{
  "n_layer": 11,
  "d_model": 768,
  "n_head": 8,
  "n_kv_head": 4,
  "head_dim": 96,
  "d_mlp": 2048,
  "vocab_size": 8192,
  "activation": "swiglu",
  "norm": "rmsnorm",
  "norm_place": "pre",
  "norm_eps": 1e-05,
  "positions": "rope",
  "rope_base": 10000.0,
  "rope_fraction": 1.0,
  "qk_norm": true,
  "attn_scale": 0.102,
  "bias": "none",
  "tie_embeddings": false,
  "parallel_block": false,
  "init": "uniform",
  "init_std_qkv": 0.0167,
  "init_std_o": 0.0,
  "init_std_up": 0.0167,
  "init_std_down": 0.0,
  "optimizer": "adamw",
  "lr": 0.000441,
  "beta1": 0.9,
  "beta2": 0.99,
  "weight_decay": 0.36,
  "lr_head": 0.00473,
  "grad_clip": 1.0,
  "warmup_steps": 393,
  "schedule": "wsd",
  "decay_fraction": 0.823,
  "decay_shape": "linear",
  "final_lr_fraction": 0.0,
  "batch_tokens": [65536, 131072, 262144],
  "seq_len": 1024,
  "doc_mask": true,
  "train_tokens": 1253000000,
  "steps": 8868,
  "dataset": "wikipedia_en"
}
Each number is 500 + 25 x the weight over its row's rms, rounded and kept within 0 to 999. Layers, rows and columns count from 0. Numbers have three digits each. The size before them is the row's rms in percent of the matrix's.

# up: layer 5 MLP up, 2048x768, rms 0.0226, rows 1611-1628, columns 0-255
# down: layer 5 MLP down (transposed), 2048x768, rms 0.022, rows 1611-1628, columns 0-255
# gate: layer 5 MLP gate, 2048x768, rms 0.0229, rows 1612-1629, columns 0-255
up1611 097:464463471494478484488522463489506481521540526519502488455541514534526498505484518513540501509540498501501464486506505520494487526466475530458507497494499552550492490500475512477546482504482505517472450495490483504476498449500492497491482511488479495491510514494507503489532486463502541464436507484487456498526524501505543471522496481515515483445463510461455480499486520492500517450476523473530519494533478443471486542489463444489489533542515464494555465509508528548493443517489444544546480518451511490513494486463461481467499457482540473534508464464530452516488477442505470494523540546519488509488464492512469521483482506489503479533490497490522496500504471450508482473502478512518461473458507500454551478463505471484536463533507518477491520483544532488466504477482473
down1611 098:510491502502521510484471541480511531482528472487490523534493497489497486521490469475516447482455444479512496561467480480495526505525506439506527527551491491498514528510502498482488486508516488547468458504536434494482522468519498484475522480470506518506503500489530531492470511499548443474496515558515509521471529509512474491471497514493505525511505541511500456455494453524521478479494522515513509497465483503514496493471515509474503478477496536462525498490476467523491518498482479516494477526475488508479524540492512474535476490529476483470477523485486551481487506483490515502464524477508538520520510497502468498492510527499451445489518495492537523481510483536506513507448513473522499495456510511525496541482500525510521461490527494482511494500504473517560492527513479
gate1612 097:495496528476490481533482513553501504495499479529476499533486457527503528473513463491496502475521491488505525532449473523490485444502517484504480457473503501503529527489451524502515479501472453536494568549519474523468522540543488527528530490506493527468556497450506524473512526493480508491500507470529494488509499475508491503515472546513523464502494465446485504476497516467475531551477465482520547500515446468524494533473459510517504507537462453489467484487490529474468515487516494541492547489464515485477468529510529505519481504516502485552479530499498491485494468517505483522503491550466500498533508507516521528484524511518533478511501521472488539517533531506525448515517486510479524457513447547505535515540538492482490466512508453476518513509502513489502519473499503
up1612 098:473516519552470513528510427503479495497511509531439465437507489465510531486506497474495497538485484505494497466491479472476461530538499469491453483482513501525510474508518462501448521515483498485543459442525524552475559479527525496502538495524517550488503492512530504462482490546486504522517495516477519516508447464503479482514412542501523513488466478476556556510486456533487527551512505476521509552482489506483535516529490487495533523516499495470499526519474513483511472488511511475493484485486497553491500475504513485483466521485463512506515498501552515502525528539517515485485495540468469504548500487519533492506488488504480502577495514505497430468470476507515497546539480495508529509482499501520475472485507526517490512529488469481513498522496478460502514446489520
down1612 099:490514526505491488519470505474481484449473489516514447513501534499474496532503480514524546479446433524491521482522490522514500470538472514538504530538484480539524473488478467515496505500517466499529475459507541582496433495497531496487498487497511492470475464496458487475464456529578475502502526507502515508483487521510497491511483528506486527515503467492516527514531493503429485536547525508515498507496535513527467522502472441503511516505513493521506500505500521532496491486566523507507449487486492482494543501489518459504528502533514485490505471508517477500504498533504510470462533481526464518511510490498533496513507515507478508549521507452519449523483450533478517500492497522515497490506525495507501476496477516531504546471452509525492508512510525497511472513473533
gate1613 099:503539500503555515485525511504523519459514472525479472456502510437499501538488504491527511494510490462451500515493463500518526494500525516496465495521502521482524507493497532484510486517459498493502504524489433453480512515508509527480508542499500520469477483508502478475457501512488501543504540481491490528537514514551458477490502512480493471479471464509537481516502508512482491502543506504477509537474456518513514475496500523468540461555529483486494467527532517504509482486510520478496457530491480466471521474484513493469489484497523502496492489494462515463514480472512492494528517487494439491487500472535529503488489440456507501546481520484469519532467492466494507472490503519474531511491514488554551482457556522487505474538504508509532489492487491431514499436541513
up1613 100:474524524485511538511485487450500492523556475476470485497502490501492549484480502475518508486514497519498514473520539488495519513492521488508429491481460458490494507513507549523487462525454495561502486510471487482538531498541435511538496541454489484489510483505485491539502470524497499499511485514492522464511500505496505478478513532513532472536515488503509507527500504505494470470480516481549508478506511546512517530531565498547481528500485482473479484488500481486478492518500449471508529509441546475558454557499480493471481470513511485494477491497500487494504527493544481519506511551525499477522496470508455458499528469489468522503499491485525526500499515528469513524521462500490474488496520515492493538529503482485483502503496502486516507541484498475479559485528477
down1613 100:464484490472512496500476504475517503488532517481518492533525495506494533461495517474530511454520519489483516470511508495508466504513516513489536504481481510479532495495512493497503455519514512496500434457491458444484487528523512451496504460493487481467487439501456518505475495486431485525529531489493471488526483504536481468509533466515525508520507496496510485542463522555481496482520490523486498475509526477537466485459446519510531513503515504488473489519528546487509492490525512513532531519460488478555477468524500489493499499474541506560529487535479496509514503447509485492452458537513510524492510478558441467483489509499548506558464482438490514519524488524538479508511459520516464506486511510558523529479567477512507468535504503490558475529520476488492512501506465
gate1614 101:498529444496485541485531442518505525501483512456505469490544512473474485493463463504538504518503507503444518519509509492527561499522538519527510523494467493498483503531528512469515530540491459544478472512512469488456508489461519487531520487474559499515496502509490481544506431522488519498482488493450498518506517472504450473490521553520483548541471503527476539473523543512479528456523498474514476509483520529480566525461519523496510554509493512473481513519477526471448510512512542492521501502480487495519507521546501495483533494509482517497521516495501506519451512500480525479517522512486461438452542520519500494507473471501541513498494481566512495480502520484528557504506541501528504466473505489509526486506512437507551513523457463490499472511505463555531489483469498
up1614 101:478556483487465464525528485522478549508510501494500533549502472505495504501500498510504521536461493532557463517477518543453481494494507484505519518507485517477495500501524478522510485481483534530490544489506475513458491504477535509521505531513498492484480526498490542498487529481481471505498503484477536521544519501474500497529503530489479539501458476489498519480491528535487450490490514487507499444501492456480485504492498499460504441466478522515488516507541511517509540474496524472507485475519504545494470518533489507508519459517507465456543482455504481497510548493478524516515475504502502455457462477499569526539516531488508534508511493500463500507476485478490518467500450480512454533476560434536499547433550497481454531476545520502515501504499513525516540496512529
down1614 101:518503535503508515457513479492495536491484524486494475494485474468528507525503469502498546492525533507478532505516515480518499505465503514507463459502519553478552459512513510466510551514487467436579477474498544485526510522492516479485507492492523476474547517485533479474543472477482511483496488488507500486507512473531463513486503516475462482476557489472458507525482461496506475477523500551491511497489516513525536465488521499476496512521475506473478529470485441495511463464537519526519535499476472516484504490514510483506523501515486515482501486536509489531539532555508481523515487551518499526505511498483500515493521442513496489467483534516526494500538477511480500475523492511514530511504473519444550430529491459496519460501527509508467477502505528489459531477506489
gate1615 096:582495504490496506562504485520489511467478506492514484501462493490483496452520494471504492515535521498529504466487519532509500472495500537530519488458549488492471500459512455539499489543476517477482520460465514520509483532501522518511506523485502491508517478477527508552483456521518507496503503482528514519479428511535491469501529474457504491474471496524485567502489542550457527480569504546468489470515470458457484469474496553503499499530519485502490492517488467483501491496532504466511540471514508515474466503516523501536536530526541466500521505525521448521490491447469518484465548506482504463530538526487494492474487460492482487482536470540481558502527499470471502497483461519466518487506484510459514473515517459516477513498534513491490477495525514507490469507476495
up1615 096:492462509529524544443550512468490540440492475510463478544538525488528493498516509460512516500470495479477483504504491501503507508484493522506455486463452495473467502459496526462482480458449483492493503532477499510516545519520506466552490494484492502530512501492499509502504499517477564502500495514490519452491512457505482487452478492509507501485505493516516514476470511527523452492491452499492516492456511521555476487544545476478482517493466482545474479536483515478495468505468504521515492518489491503527480473516471502457508497516512469502472527504471523526462504561538473501493501521497516513486511535509573488541524521501526527475486462536526521502450522519462473438474493503467492503501483519500458526493467518490540528480475491462516425504469508511486459513503480
down1615 097:516561497530469528497526487504553457490505483460495465515505459494488505504531508501533479477512506458510509483471488537484520517533498483470456512471491491498490489460496542517489491476434508481491495522483520496526529523545506501526488509511540472512507522474554518503523511514519531501489540471550520494473482446465496546480515547513505515491446499558504485469536508513510511473533524537476497499494522485500483527514495502527517473477535458479501530542499512515538516506530500510504482515506487470482538529474459480497541502528508502518499523539473499507465452492504477491534540513503496474434500514510535492491519461483479484430534512549495467524523500497516511498484492478488515521508467505497456503503505485550468485524469472517493508483498493519423523555493478
gate1616 095:514496508488464521511494519486542461453464488460505504512494461484491497505461508475487467518531494505473490477497477452557519509475485482501513529495486488488471478483485464510487509491558507466543483497514492468498485521487447488501521460481497486521496503526509495506531478499526526500519503526496507485527499481525492470518532491511548544518474527499507516510498528487508486508519536504491551526497501484521507451478530501506475505529471528521534510520467515481428501527494505492447472532547483464505475519482464520536476519461492528495483480472513507476475504498498502496532499490487490465531487493540528524505474485481511508515512503493509481499481528559490507481434522502505530498517506514481471509469460483558460523532476489524431466498514489507491452488478529
up1616 098:492483506525507483494490486522528521485512508507507536500507508470524501485500509500545542519499488513504500523484494471513495511514488538515499476478488482552515531574532513528519499500481499511464565489487507525545496525498504543488475559502535460533503494478472502518472504522421522508478478453492479485473492507477513488464527493545488473507515335487482515514475506505453468510480456446505490473520522521517484505514467532499516497520528475476471468471479507476532546517485479504558511496472488521532482511488495507523500441496489511534493492488490478487521499529487512482517498534537519493512503509448476522469522549518521497510488523504483470476518479494539482475489497497483453474541478507494525524509529467448471504521505530525505492555478506490500542528511485
down1616 099:492484524473479533523510504484518468446454471515490501549490484515502483512473491504491497510525522493477485438498454484542523516499496481545516490494468474487486500487519475514505500494490486474509515502469500506517464557503489525538495498481511478546528522513520476475532460515408523518515483511521501466533521492509498482502545508537520494508461405485510517493493497479474491499501510473481524503500505475509485430468498511538499501521506518505476507520453562458476521510480517488477454531530484480523527517488449457501468471488522530496491515483490503523484520525503498484538491491480443489486516483529544528527455516502541489487475519491519480486474501509479505448447522511519502505549454497470463507481501461496470564553489465521460488497523508531504474496499508
gate1617 098:471437486446470514550531503525516568494475521487456537518537493495498536498469538540425515522477502515488511518483509464527486530532507477515468505470485509513518460531494546514457486418486489461480500508481517496502535546515496474487523512513500473477532515507489508559547448515505504503535482486499519508488471538518475494543549487484477502487514490509489508473525493484546508523477526470513501499475507513501476536475537512527509507497504532472528504470485501522464487506510506492544533514491501470509500499524497512458546494545455477491531471524444471528493519489555506505517483514479507485464528538500467487518449505480520512557530475516489494528469463502526501530477505490540514498477523538501512498539494493518487508507479493458499537497453485538494495511508473
up1617 098:436499526459452501397492529490497499507523491517480474532435453453527517469485535503465503478510500488488532534478546493509460527494534508522545480499467478511447477523490503499548490510519488497519482493481463497522507519536491503477534499504481493499492506502520497533524501532495490490492498505524485503474477496461503492448464503481485529491529503473516473485519498520486490481527475524520495530494482475429480477515523484512525501522477552515552523494494483491504432490426505456498471489522499532480512526441535478484526512492561496493525481472494480535483500516498516500492509507485503463492495466477487479504469546492481474501522492507491459488508524502506500511497505515490483510459438509516558530461494502492474503480517531511493483493512537509515471565504478
down1617 100:494509478529455471536478499485510514523454530524469469513537513512508515520558493506463546513503569530460529537514496488472479487499477494496437529521549464452519465509489535473488526513514505495485488476543497530492543475481489506501507501487497485520493490489501522472576505514475526540513477487485536493449503507501524487479492482516506507502461472517517495482507512486507528496496509527493541473461515486491489486506441454516459496495508534524525494499494494475505515514537507495523475542532499451514509490511528503491521475513449522518455495485504489527498507478558504510537485507498531516530462488504496483449488509476483462489511503528515490493483482525476497507463547515516518508488507477457500472510466558524544465523521553469455495518455483531504513512493497
gate1618 106:492501474500513501516511461543488536485507476497504482508522473464526545526460538508487535499502508454538524475509514550557476514490530495518518527522471484505535483492459563507540520466464514494512528486512481499538495481509497485472562483522501481464527505508473458456457501481500508532433503520532468496516455455524535543453519454525497471476486463513489522487535507512465486519527497532549483501488515511464501468480545486467503487485514472499506514478487469462483510488504513532525504481518516520478526491488484501473469513518456527468526540516460527520529510512473515486489532553476467483529485516482512501481505518476497493512529516474503480515493495517452507522487485488485501505496516488506523519485471509501493531476545512552537482483492509535457510524522554
up1618 102:521509501504459483502528503505525510483478488529505463468485463517492546511517525526479531530479520471521509481486537503510454468557459523461487495488497492521516491473509483490470514532517486499485515500587493480483482471484543474495496467481520464524501499545515468524490536503471526492505487524493499547509479473425522505477485494501448521506501488491469562539510535506460526510509533480482485436500502543478499500502469477528518426517516451472502524510526519496501515520521501497504536518511478478481481501498484562493496491528462477483486459534449495466491509496544454524548480481520528525479461491458515497502545503460525509513455509527490494490495505545502499504523500507534470510459471513490530478521484484467443533526516525505509497504475582499504547506480510
down1618 102:502489543506529488474528485574541537544499486490495534538502531476478471455499515486542510510555499573523479505492482549529523473519467502465485508508505485489471527524544494497523476482488496497496538506532473442479480488467484506477508462506510513527516545552469480512469498512453522481508533528482469486495468513499500504494538493458492532527567513501444520464513482543450460489545488525505470517525557511517495472493535496525533507496451438504496527463469511533504516538507475502513508543486499497476497519458472485522498494473492484482481502485494521513527506555497503499514512476508512487471490480512444520472529478489501503498428494541547496502505503466468503521497524509527493520520465506505514498513486543487518485484536554507474511468475511496504506502523524
gate1619 102:479496471509486504521557512495511535509528507515464505521491488465533527576486516515518518493488496513491467518486514482451513474509490531505478489496492536535496509513517524509517488517523515517486525500504545491457511527515500492524517490494500522464510540481507526559533480534490508480557480465523501498497497528526494447504470496497560480507453475483529457511529503509506491512513546525487483499526499479477456468506517480497514492487490513529546523485535491494465499499499525545503472497505549498451516509536495502532552504482496473507489506472500517533459469511510504517508499519507487491510499504504523503520509499496489516504501454488524432456494511486523507500470448464461503464457476521478525547497494536512522531502508542546510481523512523491479464462502523
up1619 104:492500553470505468449479500510506506505526492505497543523518543476530518472522512479467491546470495520473457474515509467489493527509448474519531495504469457518543521498486512530529496550493458510498508510484497501540482498465452519485482532519500461486463484490480505512508481510485512536476497531519507503499490462516508505500473502479487473522491512492445504511559521478522481470566537499473506483525485528503482511485519506514508436487490509516507483490512535516487470464475490497515536475494516504520478459459492472521462525468501521485513490471483478487448527477523494486528489521486515483465508492505447513516503488552493481509461509480489503486469476542542488469496500511507505472519509505495487509486494490502451508505497514501481499489458458469484471481482472
down1619 104:523476518515448511484494515484515493514503537515492509491519486490497499479501524538483522445519489499464470453511474469507488508492498511505494498506459464485483559495485470514487476490491479462510476560508504517535515491467479511504537543502468502506518500513489548523468503478568514529506474493464463493519473452488532533472499500522511486522485493519477515485515509498504478507503503504517510496519494526476531486458521445534501523477453513509508504448563545519523542488480461476516495535505496507500525495426497479517525506511511506521496504468522521512516483505512505507470504523495455513483455441461498503500479507556515487483492463475500492480551504512507455518457532516480541459537481489517485529541519495508471462520518549499486470505513491470480482463466512
gate1620 099:482480521498473524470514501487530482468485527447508466540502508478533527498515507525483539491529512541491503534458489522485483492502498537482556487499528520487529549493535495528507505546466522505504489453486528468486460491537467496481473500517473463472505529508470490462484477500503488513511569501521494484504497502507496433498542489505509488536516458513485546520503541487546481494544495470504518499489541511493471500471504494471499492511517481516500481476528498500498571458487490525507497471449500449501453465539483494523473487527512485492503505509448500530517477477487495498465515498479456464563503491501499502516495493472499541491520501514499463481506525493493527464482480473517471494500502523491502506503502449514494527479500514473523488484489519477443526487485475
up1620 105:484479510525519555476499474557532495505475516469478491485512527540481499492507489543472528482539506494527507524483495486489498474496467503480536454477487521494533526493557458535516506495498499475521502451500455526521494510517526457497509512527499492511525519520488528469487515522509524471472510551486472479505544492518465420522498500526508483520516521539472532516495456506537514477500492490541505527495528512504538526486491479464477499512493539479508472500512521537513508482557500496509514487468523476507501512505473515457496496509480506484492474507508496526509535504522473495488512506498477528545477468472513510519496517503479474498498495477479499487508488478501508483524505491465510545544481471520472459464487494480501466475484518483549504506468501496464518490483473
down1620 104:459483505528472522503533459581502479536524489473482487484522494523470513462518495494452545501519394462551515482500520493487496487503482475498488478524496502478511529495534456527509500481498493463512504496515445506566523478512508484496489485488489491522492490492500514529519537499612472500486518500498473489507513490518444446527499531513494484507472534536529522531539477469522540458498540534520507464473523521503525522513529480518488501459515509512505487495493477541516488510506494501537503477529496506516534496500509468475501519511477518484462530447535502490488480511523494501500487523486526514536490483527470531511486477499480450484477470495477491466484465509515461490476515552463518544475516471509483493503510512517527487506472497510511506534513480515492542477490498
gate1621 098:515476521502530523518533478513491500491505492537537521487484520502520490477505479471411507535536501479456496486539517482518526480515478520532543563480482528505486505506487487527472500524535555446525502488481500471503517526444554517538487468494545475517499522479486517476488474494485475497479483527539503497534512513499514489524525451559520490503501469460461505508516446483501500519502509468538487480478531509487538488484532533499459486520481495497443486502485484464501474493490519462491486534505487477493500474494492472475469468500470490530513499479544521506508528515471516498562498500478485472487496513520527515465489500534526483483509458492448497508442488492510535522495484513469485507498479523493496495464505434493465512510476509462495532520510504427542509528512481
up1621 098:540506472445449513507485507512470485520497517479532451474472473492574505490491504493466503525530528507465476487498461506465472484503457499476542507510518545486472493486470522501469458486499513506526533504523529506517501524546494474552490524519526517526501522511529519485516526441498535513472489506476471480499531469517519509503467527481499504486512518512494508508535515529476507504493509503509545545491512493495521487469510477501482484520500488546503498513507467508506461455473492508498469512511508474491470487512506508504518478452489452564531517509532528520556525477492452534518518488482469438500517499509492530514507494484492509513531481518478470489490512503509510533526474492525516446494506509487525488501535475527470523519565469492517492485466474481537495486476513
down1621 099:506519448498509490514514577509495494526485517501543482499488509531497478506515508498461559499533523529474508504494489520502492514500452477530476522499538510501432487491500511516460510535525520460508464500478458497456485500452499545512511510505455514501488445500491501475460518504453499493515548512498509509488524530484505533535461480501521506485485463470481479540508446503523482539502513486493524486493527524455495495448545498483498547481514505480469495498484480512522437477522469493488475496511451524523495495554479505496533516504515484522533535544498510459516569505504494498544506481499524545508518523491483498484490545487486504529538487509479496460483483473501522503482475524506483532506493487497484496516529514503457501538503480497513528485527441503505488510513527
gate1622 104:483466510498480514461433503430478515571506471471505491538498484490478549502517508458505510526467519547491503490444481486489516532436517526497560499464480471497470491517532441508529469475494471496485525514498508512510484484484508520454476510516491524455483494453487510490516462501497502461458538489537461512523488476511518469473526499518487435498527464497484517468549505525519522501512494461498495474507499532489526498492505467496478510503543485481492478529483507533478514498519462507496504557473487512505508514475459517495455565551526476529511523486496482517512494478523504507509489492523484519474495488514485486520504516490483480447492510468424495517491487504474520520470493494504517515481527490475487484540490480513501468456448497503509481469504521489464493528524493
up1622 108:524512501467459487425499493532484489587463480468476458516530524495503540484475522466487488528466526486500522464478461499491510516458527518500564517502504556555505538513527489536476499449502495513485539469523492506518509494515521495516533530489501483536457530498534501492495522474489461476536530506522435524491482541484517485560514503512467469474502503525524507501518504496527519490514520509485507501522536504507476507483512506508492487491480465473506520497499525503477499510457484513524514526506490519502504507486540473476474481524488450496521516507504478504489517495497503470491472509530523519487489468516508526527528495545488505495580532486486522500482498506475517450505516522466530513456488505482499497501485522511543521514517508455511466470509518498537494536490482
down1622 100:540506493459493501460499514524454499511486490461481470488434501504516517492477511486479511534486518492493482472502503492469508499495493479530510489474533494504486518497530478521472460446475479493470522479480520465516438500547496516499561538529490514511458480499499468505523460485488479496498499497514504509512481493510520492543515527474466501481502511531478520491506496513481527498522519503481499499500532495504473511540524531512499484491547484467473501502472529492483522485503501524537561508551492508534501505526490524465480503511514531549529536520505500539494482535481516489481467500548532480465525455484511473528483558487459501521557488492496541523494476468473516487466452519480523518491508516504528466528480509530468466479525473479514513483493517476498529515502497
gate1623 093:481542517542519507449517496487492519507473497519504535501476488473499478514510519506516520511501504546480542507512510491468557467502484516448486500516512506527494566482526470484510500532540498475510493480522515512468457507525484479507540496499491524495526533516518471522548512479502524465523501481511445520510473497506489463534495505502540519488502458501526487449521515519518523466494513523549536496501485488513551541531521452510553569498447533506497486468518518487484501532442490439503513541480506502457466499512497469420497484493496444511495508417466494522500464490474523498499509493511529528491485523526498537480486534495485530495510475474494501495484482492536489504523535529481469493513495480545535465521495483505501508531492512501536476491482478449522470509487475
up1623 093:523484451478517548538466518447523478511484503489465503505501489501534531484508481459497482491471495530543500538477518487490529497520450506493510503495476498498497490480499534458501490490483510492508452531492469482486470507494489513521498501531485497505549485491490518493485504480512509517463511519506513472530511496536527563518515479493484508469520496469494515480545481477505506501457499494506489495506509468476462470507525600481532505515528486528484512492496532469533480467510491570475459499504487517500505477535478462553524507510461516525503477499544463465490529501513497481553512462474554468543510497460483473464506468484496500488488474525463513499513529520502509466505475521530538503498530489446533544461484475493496535486507501550500522451481486496480513485485528
down1623 096:476521471492494526499528471460527491531471503496514496471488470496490519485484534458498484536454498499486521520491496472522537485528477504494481532499478500537479551476498461436478480512550527460528444497513471490465457525470426540509519491511505529503518514461485471510517547476465482481523468548532532490496507475514512526492524469497500476503533493506499510491541536483506507456513519494494484520497493472515495506539527515479493534526503494520494494488515498482521473473497488509457505536506492521522469518538509452493477440495489431536508486498501475488516520488511475497564514489490493487459485505505519505478479494512498519489464465531499528477521486512515509417503475523521519478493525487513525513510494489494525549510500517500524478433497495487502471493514492
gate1624 114:506507504524483473508524516473519508489530507455511471528499482490518515498481530452501529516504518477495531532508506497521531462529512523505477515494476477536473534519502472488446485487524514523523487493519500489511500501494495521498486499529526472479524493507489514495532475506470530493514525471486499520537513490493459467514512479509513511520566488508480545523528530501504468517474493509474496518473547505460449497526549509534515540484464484489513475444491487524471528487536499488478492514496494471495487451485488495486448470514463455473472486443501456476496487461477472501469526500480490452554492535456504528513491486451504510476525490477506500511506509497484499495446465529482472470475529556527524520494510488506483574522437468498495525492539523506509497494489455
up1624 116:508503494488510486481484521520491498528486475493505492483426498530528528523465446477467494492473508511512503540479487488555564460522506441525501509490489483518482531488519502495498497490488501473526553482499496469541493484486511484526491539503488512502530505509468537515537481507509533466466504510509513531482477480551516519518505481506480485510517528525486533506511513472475466542513518493487501503471509505505474509542511538526501494488461465480515508519509520479503602495475473477444501511498493508507476450516477465534505476495455490483473508514567543495537484461507509506497524470455518519517516508477497504548462476488486525507525510494482515480527498457437532508444460518475488472549500521482518534508535475526474512511489453530458537514524512510460518512496488
down1624 102:532592490495510490528476513522506466538496466491559477527482451509531541538485464489431494526492418479487522505522498461520536481554506487531497477508505492536483497512522506492488487471498556502524525469464483487496466469481494443468518501466500515504487482495470545501518537488588516486464498515477460521473467499556516496484501498469504497451516541502485497480489503491465477537489517478521476477485506497498478489519476519511495464546482483531530489528510509490534511499463488472488463488522469518491484499501500495484536534505447489497473523482532529496524501472484518489485541458461515513482487497462501506550473520500479505488495530547485480494536505440472529492481480518474442496517451519475496496492509477484507486512522477511481485523522470504521524486517485
gate1625 102:507551514480489530515504505496507470551493541545508531539528497491483472492493529502510534545498549511550496488486442530473498465458505447491464482509503500485498487517544476485478537493498544531490572529503525525527471516488478508488494488537492523453482535529485474508468467480490492445509498489487476478503489508492501496504475510544480526492531478500522501481518476475481468503534494532528476528500522492459544456489506530515491479492470507459455516451524474504487489522550505523506451545532510483505473468498470534516498543492466450494511538480514513512474527493492510511491540506463540503528535484520497516478550520528535504526509516513476567496516484480507463513453505467478463529495531487488485524498468500492491475512474498526497493511494524478495513484449510
up1625 103:511520508498495459472566508474475462517486501525476518529518459479523550510512501464493512487514514505522479506502486497480474484490504501439489515475478500483532462492507464524534477530530446516498524513480496478485486489488478528504468535471518494474506496547463527490497488502502508519491504474501478464508524452503505505512552538514527496472455468515515485550476513525498448585456518477518485489474503492527499472482503487468530509543511538489490516506468492536508514506471489503448507489491527481523465540494460473504547500496508494451529499485500493474485472485459474507500492503523525474505491477532487512518529491500489488535504518516529455497508474523500464466499518521499495482531523516476496494490490492509491510530472482489508554518485492494470562539480499
down1625 103:490515506485501538474458489506485499495480565526469502505463498552485478483500563484513507564551536490544486500460502491492481439478512499488505488485499476494564500519491518523506454529463508532467500494482533468497478515506490499510443491524480525514505508512515483448505521515454508473490521506484509506442499498484491555480537531534483507503545493479496486497472460496510524549513457499495526530508496555522472450480484556478501452493479491500541539525462533509471479516528461510487458531478528499527478463557480486520466485512465517476482489465522500496438507470514529523491500459480476490486478453494497498539498500495507544538501491508510539463491456466506498531491497494522468503467546493464489481499505493489488498492494491514498474496467499547499524492492523
gate1626 099:505512495488508465490507479527515502465496505537520501453492507526510513504505497437468514530492513472488517510523478500491496502516479503495501490509491477487465481497489468483459524496521526471535537477496508490505498538530538501488563476490520521482504490496513481499537467480486523448499518476495469525514527514501498469517480522544497482457463469508471484466534527542509515526479493519499506519525517494492458487486524477525482515489483507515513513514526548465472491506512539463537508452528493511483536486500526497460486513526480453486453510501498570484523541505517495543521491481460540495538496519462509543536486466455509485490517513540500491488471511472481477499478527531489520492472493487530492524502491494508487518484456484489462462519517539534513446486491491
up1626 107:498492462492508448504478499497493503527555532480466521535558461485499515488480523490523498477502472495476512499496497512497519513493484492505461564525503522488473552500528482491512479523518459491488492469537551500513482493515538529517442520509456486488470497453526544507480497534498502487508510505507483453474428533538537501511518513526485493497475467465488509455484502524515499519505524582537532528513476484484481505539470542499565485509524515472458529490488472494487473523542517478537521520479480539444498435518535473494540495533486492497493463499493475504506517483524508457467507490518551504472435492559450495502504520505506516473461495503514463525516513479478512486477518523469444498565501511454509484499525484489498513502503517532526472456484497482474526461564517
down1626 104:520546534479505470466500473549465483528514523494516472492480493513497490467495474463507522471465534480475497468550471543518489499485488499541457507498493499478456480461466496427489538481528511490512524506485536515516515512513547509480516512530510515483514492463500527507514515463448526472504512496505480503497497504451554503499458499459478523485466455513451526450535511549499539518516548518469497523504508480485495519503508534530494517477471485518498562491479532511470490507512500506538497464571489509454525449499531466500523489520513467469502490454491524512498511511513490510473500499492544517530461512479520564512500499518489507487471464543481506485496500506491487486498493487476438505494484507480497514497486485510475514496469495487539453487515500489522473505479447
gate1627 105:499508479496522491537476544511491496506500476507518484517487534501471481483497494514496547508464517520511504493509496509500529528473536534508465522506471529498506506470507510459498513507492495534467485487532520478534488490525459458502567520581461481465488520476489558521474573479469478475483512508514496542499511495448461492464455540483459515508511472454510483510542498492513517520511499499538500505507470519475473483459503496466505504473533529541469537486516495504524455433497572506502522468514478481469492466476515498482470463476481519506517460504481484509479547454493513470457550515501519453525468456449491491546516509504480486519547478453531522519498483498480511488512497489497466525490514514472484524454491480439477523512505515527519529525506528494498511518517518
up1627 100:478469484468520505506476510519536507540470532533516473512523463527489504534519490526501515478481505525513475466504523484524485516515457518487450466507495548482521506464461499546482482498498478514497477525503476478459525496514478460467507475497511514497487463533532471537498518510504543463495503511528486462464526508515500467509490471536511517482516485548540500506494533494533537525522490480474483525512488451530543497508475509511509507478517471557526497519479477488533509517484495519511503494489449511458465496441494507481521527524521474528490544499534521474507507493474523487485494502501468521512497492506507489480464491510481516498503535531505504537525506545513506454490533520488467535488488459527587485518529474530465552479472498489527474496514560468520511512507527
down1627 101:514500493505487509533491517543528521461457493547474482487505472476528503476487540456507541511521555492476511518548553554503497513549493476536529502499464496530502502514444456531541526543529491516469496515496500498511511569516526487513540473505520527515483492519526496503515519499461503495523517537504513464525498509517496471478530503518523514482531472485476509480498505529514462492514483503507500508531460540464529455526509507514512542505482473496464515537487487524508470502512496499495490524498501499514531525471496514489487519519493504513535521485523441492514484488513483509477483498509486512535521530462548488475486501462536494483529516528497480506478484525442436498522554466475485503546510490503449476492510468516516479537471517504520525492474491518509504478518516
gate1628 096:498521504470520500492508526517543494506501467490522473500519525535526496482462493506520513471521478493488504501503472507483486556439494486479512554513448544501504483480501501549476506528529488538479497486499500538518491526516514518508493517472458481481487461482482472485535479494479528508511460473472500453513507539498476505478538486548519498496488497523540488485482515472484498492538500508470506516529495455486474475557477495497510467484474506513496518515489490450497527502498496450479466500518520505491548544553462529474491437523519519488499479503503509475432463510501484455469505480507525462509465503489508544485536473545514472492462498472535508509468493552475513531519496494485528511491533478496520511473536518457506552537504512506469483501466513512470478488490429
up1628 097:483540480503478479502487483487474553529495539492482490519466556492488545506494478512503520475485513519526479571492507518506486454513525488468508528514525475493489502504489515513461452520462478476489460504523524473555487507489448531480488524476500502505450493494505486479478434510487503502509502501517525501523556516508502513528552508504454503492475475526527472514528482469444494523489424511498519515482544511533474472490497475512517538498535504463448532539466478501503501500506498480508491465471504501493494484491518499497477511509533478500560488520532500505490514492482509482550519498495489473493471519489488508531519472495499501522506505490520578489460482497506538501479497506512457482506489467483513535537500446489499524523495465499476535510498476528522521490490508
down1628 100:443479566517430482474503509534528475496453494504514464497521439515471496493520505490475417497489432497510535488476467472484466508488464515442509501535534529502480472476533500499472485532490493518479487494513494501496536528527511492514540511495476485544515486499534487500523523474561472511522505487502497525520462505548488497466487510523518495543471534533442493489482468510574483496460560520492525509521497507480508499484470483531503454478473515553508487530496514475468532501505513430538461524476499476448532543486508520482531502478491511500499496482534509554469502498512510493530464509546521508520509493523480512455530512498467530486494506497525476510547502480479537507506464504527501497483495468508493503508506527498529535525511496521485478504483497514501490514469480
gate1629 097:541474496564494506461493518472473499496506466503510489505518461469496470484509508482517515469515487525534460489500489545479517481521517528461464518473504500474518505541479534502479527520533496520476514471506470520510484502444503515480482489556477524486497544446548527507477502464467493494471488471487510532465489522487479494510489477494493515496542466474484487506477519507475496490531446498493503542474517482508484459496498500531487512512512514526487518511497545573500472455543463497474497500498539533482507494520505464506510487507474559482477486504478470512507491503451490490486484474481514504487480487531547471518551501484561515500505468460496516472468525503543456535510508467479548512517560506462477510521525525509479545502504471513512507495517490517467492476493475